config.toml
qk_norm = true
bias = "none"
optimizer = "adam_atan2"
final_lr_fraction = 0.0
batch_tokens = [8192, 16384, 32768]
Each number is 128 + 32 x the weight over the matrix's rms, rounded and kept within 0 to 255. Layers, rows and columns count from 0. Numbers have three digits each.

# down: layer 8 MLP down (transposed), 256x96, rms 0.183, rows 192-231, columns 48-95
# gate: layer 8 MLP gate, 256x96, rms 0.155, rows 193-232, columns 48-95
# up: layer 8 MLP up, 256x96, rms 0.137, rows 193-232, columns 48-95
down192:113163108102125110099146142129112153174105113096125153100141145040093096147136144153115143109173129142148169154123099117177148127149101081145177
gate193:149162132155186084113098146126058083152125128062174162171158137125105137071127150171161073117150088126112123099087133105105142112211126113100134
up193:152143188118136161177166152097110055139167146096168119135143131076109137110168130137101074082177109183098142060070110076096143142152090094071089
down193:151149180090117101059080124126188104135101125068142188138226179128108169121145178106160108176074103125145117177136116093154119091159134136163087
gate194:082216112184096119116098161106087131108099115152152110068091116108171135141175122175128158135108095128102068126145092158092100147119157181180108
up194:135134153160127162112116119107169089115102111138126089124163164128146157122110153138164189167137155064161166174183112167104116135127125077112107
down194:085099078129149144156107080131120160149113127129154130103101099161154050102113169159140098151166140152149095142127203074151152097138169185140126
gate195:114120110131122137206137129113147131129157147138133173149176151105108123130085151153093149078107173187142076129127111169097061178170133137121107
up195:146150146122145155107174163119159120120188098116136107135118139146121105144197154112087094179134183115116136142153096139117075195118083132081113
down195:126105109082192065125089041119122133086142135187124108137122127149104145148120192148167113152135101106089118147074096200123110137145139047144123
gate196:144123124124120100096150157047164141154181161049166163129156145130139128148105150155118158093165165178104130114145073118148133165145120059105103
up196:134096136062124092113156129101067113108144156115142152168182122130169105126120167138025149090108098102097116149189131142092084071119109107126128
down196:140174160194136113075140196108060130117101081148103120112137130145115126137138083095101082141132126194093168146067127168148111135129080093077112
gate197:159123169132128187145141153145120118112103119083106127181106089077100165098088169146113138115105120134159072141113092125118187069113091095140135
up197:116177125166126159092162052140179105135114140068106121145088139110090107109103128097105130125183141098084129110191207125088137053139130094129088
down197:103140185095145097120104122189101080103169098104112096125156153122114142132008100203066109082061118115092138130106171116131112134183159150076105
gate198:123151179102195119179179170139113157085088131140179183069096085142125068126149079166106109161137114062115077222120129176086144136132125136113109
up198:115088125176160151165165210157134137085117169069135095073108106159091071123147141079133125165128123102153094123182177148134124118092155108111082
down198:179116133114158101133142102160172111147169117111136153161088086138122089189156149110146113135121077103129169110095142122127160102063092152077133
gate199:107111092151127105126105196123102130130092148122116143112161132100118099078100159117094164144062148141165074149047124158059167182094144092134139
up199:149165141114141128144111191063096058119080156107143194165114149133092145129085138161116159128163184191100086152093142137131126152127091139106117
down199:080101085120184136140098119176128134139167109185078128166091186139124101107163066120118114110117075118112128110135118123101075137143143109114186
gate200:137125128167138133104107161117159123145091118109149165083131150173124117166122190111136142145112107136143123100114132168055132095129118075125170
up200:084073108158121159135097147123040113110167100155125049130128131133133155146096145110140169181087122116181140093118093119101152118100125163108146
down200:118134109130175143105151124105089162158108152132107156111175117086064103106125113051041150147098101089101165178142134115143112148111087134151144
gate201:087167115130184122107174131089094122117159165068178190094157193130128112155147164158137131156117162136167143145141032140100125139109077110143123
up201:102188146143132093114077156173128120141144096146165100099172131137115104087184127111117055153177109085106139158097143113126119113069070156096167
down201:108105149148149109160143134127156179142118133056144169173060100166115090199051124130088157143071147168070139081103116147152168160135181144139096
gate202:151166149139134105127112181111081071082116143100150182073086111146118177155107131132134174150153139114080067171110134138128101165158153145159159
up202:153193113097056134114105157085124056083148176125145111089166133123177138177082159137079089077157109150140169079086152075156104086164117071092149
down202:112141137123164082091100174090142068101200170075135121151091141161122128090118113188115200128073121121125123092082133184137133139142150127153123
gate203:054125130118152117139104146155130091119160131100112142172079172122139136127082127134122142130128104120093143147154131124163145174111091122106119
up203:130138086139173114165156147176136109155120074111135076152153150143111153074195101136079138098091110136153158124143135123129102153103128115101122
down203:095124061112094128108134121126089147172162111122184173117158050118107145138091112100144150063122082126150102137130104122115074095104138136132171
gate204:086111102141151137138112178086152109076156106102103149185141125124170092144113108129137145111186172121140080103154116090174124129156095078127130
up204:153114118162086172180134135108096137048131109122090194111164184095111164083082118117174172186150082180084104101148142098141164186158112139144130
down204:112088096144144149148154112132147139179136213185131127091071144148107133126147109105185140142148124130119068077123072096111185089063124199153148
gate205:122223151175153138115100102096106131105105164125131166163152129115121111110133084151118123186108137153056127225123113140105130109182146124139149
up205:185124156105143062106094105162117144096113167129197117119111177127111136135079111130206136073129065123148154076108132101143150090102169112107161
down205:121146102129097098131124152118136124148100154170194093120168084143124123115156088122138129160154185171130182130161078138074159156164158139106127
gate206:097104117137158075061136129088119094155133174160143115164161082062131115122112146093135138067121145148129128116073147161144138191124142141128065
up206:174161151132212178177172104156081069198150085144138157161131140132099136097138134170141141190137175177132099158158151086135109149172151132125104
down206:148138099099192141122150213170118081056122165124139145108091168129133161129102150090137132141161125145118137078117090093100130144142151115146119
gate207:153135139138113131136039187138104160139111105142131129077111108116199131143185183114150167124119076081142040113106118145169124169153141103135121
up207:058148141128110118204139154181118108075130110156133157129074099135113069129133111179057124176117217152133088079076149126083111092104095084103175
down207:134119099079176125110156124189154149145156104102130186174105121126138133122126158145105120133105144089114098117160188131105146106181126086156152
gate208:159162039113118173082154119085183153156148108115096162084174163125203211133098122143167132113148138078109060152106192120150210155152134082164129
up208:148168164140127165150152081145128148113176100075135142050149063127126122171157146130140143119093176088120105126126135136209143085124118181149109
down208:124141121109119195115078172106099144160138141177130172123129153111110120125192112163135172105155151198164210149139136070077109133098081148103155
gate209:155131166123051117121102145129131091096125133096192198123093080123134148165176095146108100119128140092181080136147148172135214140120170092165107
up209:096130114097127115112192078119113162215205127097102130130171104122079150102131124119133123132140119154107134183140135185094135153147107188104069
down209:097120139186120125179143122134120145100112119108159156118157073094154116188167136145126172165145136184145134171107088108090174078151102150169149
gate210:118123130131140114159101137034088129121094166204094156147162109141128113108085118191129147126137119087068082121093119140130076174123172056116145
up210:152119164132097129105088132133101061175149160078119167182140133165152154097125137170105131102139118126132125119121174180087135067127134101095134
down210:145098156121139159105092126121171116055141145100116121132125162145089121124081059180125145095149118150127160176149184144147165140150124111111168
gate211:120129139158112109158157120147154179093113129075125119111127156081153068068096139118107137037105148115146074173151153133127149143131132160149183
up211:123116103094118189106148120127088132114173127085126105121092176128178128135166157147137140148147139197145114186157150142102160117144114079114116
down211:119129094161164197151152113184106164192149128168107156110131120147103119181131102103141065170178147131086127063182128127112112170105070185150133
gate212:115139096185163115111153110082129138088117160126106127123146102125135145154163093073094129171156112130086103127157129130106114065173115066181119
up212:101120096200090097127159125118144126152117076116179112165095162138100162114191170147115105179140123089061082146098135088174134137097096155119173
down212:128109168059118163174176095132088108094083144152143130148108113174147071155144136125165091129048096163115094084146154113154186103155164123123061
gate213:128141069147141112199147102091144164154137106154178148115177112083119181080145138145126090095138144167101115089155157142088125133114083110144096
up213:127135122227112128175106116156172116104127153108143141145153068079163122155163142152143131142147130064069111105123163123099186136112124079096112
down213:133084092114095097116128099189087085122161087115128071146078074155179090161140140108098126108151150186120159148105084123103141093126153147115107
gate214:096151149095076179142084157076146157093130124150165195149125177146182115113119157160111089119119157088120069126093128109162177109079118180152149
up214:126083149114134128192129076164114101063150113173113151108094153175128131113063153113146130132125135135155106075145076099072115025142130129103095
down214:088137182143168088110196127128168170147049180152142077081106113111153086046203104166143148118132087147152107134185116104102122086178124093123137
gate215:128132148126167149096152145108152153131136161136178192150143119123130149107105155122108101157153158138065138146108107133147203127199126117182192
up215:132126143102124114099137125114109104155131172137149098147119125124153170138148153133132118098073127139087145197119139118099114105127192115093162
down215:079165143137164142108101140116140161136158152122151169123155106120150189131147151107169112115119179167145114128140150134108149140151120163160130
gate216:107169146121184179146159133072128108081134133090122106150161117111141123096091153116079094083147114094082115140100158142170141156162156102147102
up216:163186163132140172074168090103144150121183082136125136109137142170098160128112108162131168135088120126165048141168141129089136153088158126080141
down216:094062141124143102165105110137145152152092092099132148119143078156180162157122099095166110100118160066106095117177080173074104103091081104130213
gate217:077165073139136110115130122104142141145114146081222148128130170075084161149125134151169119112160115053083128153094121140173143162135175119162123
up217:135099150102114087124076147130090127120122096125193175189145125092133062142072151135098098151166163150134150150104129161113125108076122128135129
down217:135212115211113116131146145129119093091141089098123077110114079172155120123110142118110161098117096150142181170062146119122107139093128142162087
gate218:044160144148132166086137100082135188091082121167190141122132083085126167166093157162164168080119112158176110144173086133153121140149116126131124
up218:124104138155120130151120153092196101112100138127126160153140083119166116189131113111126094088143198156075167064142134145120088159140129078136053
down218:192102161145157104133129118171133216096107058077158154136164079083127151094110182143114189093162120105166108162116180155141140104140127103115157
gate219:066146120112142144117144118108121146100136146111150132144165146134105167192167163112142158133187165148105140122141095119153107130167110122118153
up219:137049071094087107084093134157100170151132153130133099150087170112097127096173122095088145185101094087089106126156162078089099090168130081108110
down219:109152124132111100169185120102163103120096086190115162118134096076129123136111128118162167058175192120104139101171190150135118169195150186159153
gate220:158116094125091156087141159154103157135112120154113160124117136070133130159155144127106140034108197144101134115134123084127165146137142148169125
up220:103142116151133131145143149083123076192154179139116135151157156150138100116127128129115154104145233131167098135197176093114172146105159146091087
down220:158140115113123092155189050126056117091196103129132076103137145152168076150107064043148142156149106130131146140074117066143125190102105149096185
gate221:091166084152141115142115124069137129139126163118148196174123172079190184161141126106148128137071164147133102148150099121161150141086124162203109
up221:058075086115155149129166074093203114124111122128132111143127193096120112176133126162105171144144172151119093165158171168169183166113078177125159
down221:131158097070133131153151084157125095132078119174124183164114156116087104163132118135139101179132054074160097090182118138130115143170144107126134
gate222:144163160099191118109113081124091153104181143166191181124113119154118153126108140166136132147117172091121111121136133140142106105104153110161093
up222:102129185162166140175179144160054187107090140163107136158149053086068158136114152176114093137091073128186170145092078127094066137125072090133138
down222:192096079180121163099153098149087113136136148134098175061083103136179117144162141094143088122152151101162056108176159114141132159092133193126112
gate223:134088136143092088121133121156108126114080141199095137068111157152233208171146152184166151168133164105150093153180121163095178140131120112230142
up223:170126157184126149119096141144158094209110112077179156174120171103131115133089153102108210123147165135169098108124112120138157119116151143107113
down223:160087124141112129149162132084183118131077115194131101124128133129147134119111108129194148150132210140106132156151125156115168117098159098139181
gate224:090124066184124188125093164114127091127189170101179108125174151161138129141152158178103069110122188119202081142122159133071159102117153098215113
up224:128118111205125119126133127101107132166162112139135110149164152121151100038080036121114134099124186116086143090114153137140128144139170145125106
down224:160122110088061115145176094135145115126087165144162107163070109163067096131125112097152095130135169126133093080153097111165129122123090108158124
gate225:164166093169084139094111107139119117150106173100165159132133067097138120126147211137164146154117115155086049199111160156101154169118201127137125
up225:134185115112163157171134101115138100095147154171197086123117146169141114138123131136134138090169121125147149137155090113230101163127106151136115
down225:111169106134149170038098152138168129141123118069153093139126121128135127162131166130105134085170095147106085177155141090105109106116147127142168
gate226:065097079174121140207164207123085187151168162194101210124149139126162211049122143140129100109112171088151147083081087114128097115139130131144190
up226:114105104113106121105083086151088122112070148124170097157160106139113103129183202174217143063158092186123170157089110204154160166085160128159082
down226:078131054155157147098175095125139185112095141125097135184167098129180177122108164090071167125106153101125116175114073108151115165153093108129213
gate227:124161153164120173134148126110124105129119157152168127117107113073096127128103190132118174139136158164115130103116129105102119143096135153172154
up227:091181136133109189104139100049117114074146102111093121060138153143150119117069086128109158153146138136130127124090121107140141088122185138127115
down227:145143139096112136132097148184154122122131161086177145147179078147115145150135130086099085089165140126176107155180190141149097138142123137093149
gate228:093151074138148121138157155131160119100088093143190119148149089125180152113125176150106152116105122142131141187115087132079160138134108093191118
up228:178170184083158056092100146102041129098174118174087045141168133100082078118129163170132174133106118140134110092110069174128163159114134140109092
down228:126155100132103128161114096087138169109121158083097173158154201133081112162087140084153155125166133097183093109207171104121043150135089173154195
gate229:146148129093125107182144164108121163139112146127091135180138108110063110110123154145081117095117071083091119142122117172129158129160160168138136
up229:142147144115121109145159189122127153061127165121089144094112148156128178180139100129165100102109128138084103099155173126112170112116086104160143
down229:145177120183134085166063081137140119119089116137122163130149142127142134126106174168069179141112145102110133148142134134171137169178083090115113
gate230:076137117138166120082139095132124076183152120119129154116172141126081097196080158158170137137162089099100090163143108147146147125144133081181150
up230:142127184143182133125141147150107155143146133096070157134127085122137161133135180118123121068125119129113170127152170158130122099167134125081149
down230:157115092112127111151130129151139164199148154112076201138124153081163106111089118109123109157134163120064097070119137152121179110089123147146077
gate231:123125127081172115063195097112088170192168163156148129149096107130124136141129157163111129132153160198148116110051199117118092073150169104128102
up231:150123180122081100139077103103099109058158110148120116127106149074074131166093114129209167119104146154135152097151110091183128168135181212140134
down231:143137079111122143165037132133172148128120155110128145103057151163111200147157169090097104150150133163120094139137122160058186157065076142147129
gate232:114136160152111130120086118075067160116140104165159110122129086155110133106115160177161102107100138095153111168053144139130124133134084126112145
up232:143153156129144173142146086085077159122112141115106183132102153188111145145124142109093102084115101139190146124102144113173104112158108141133166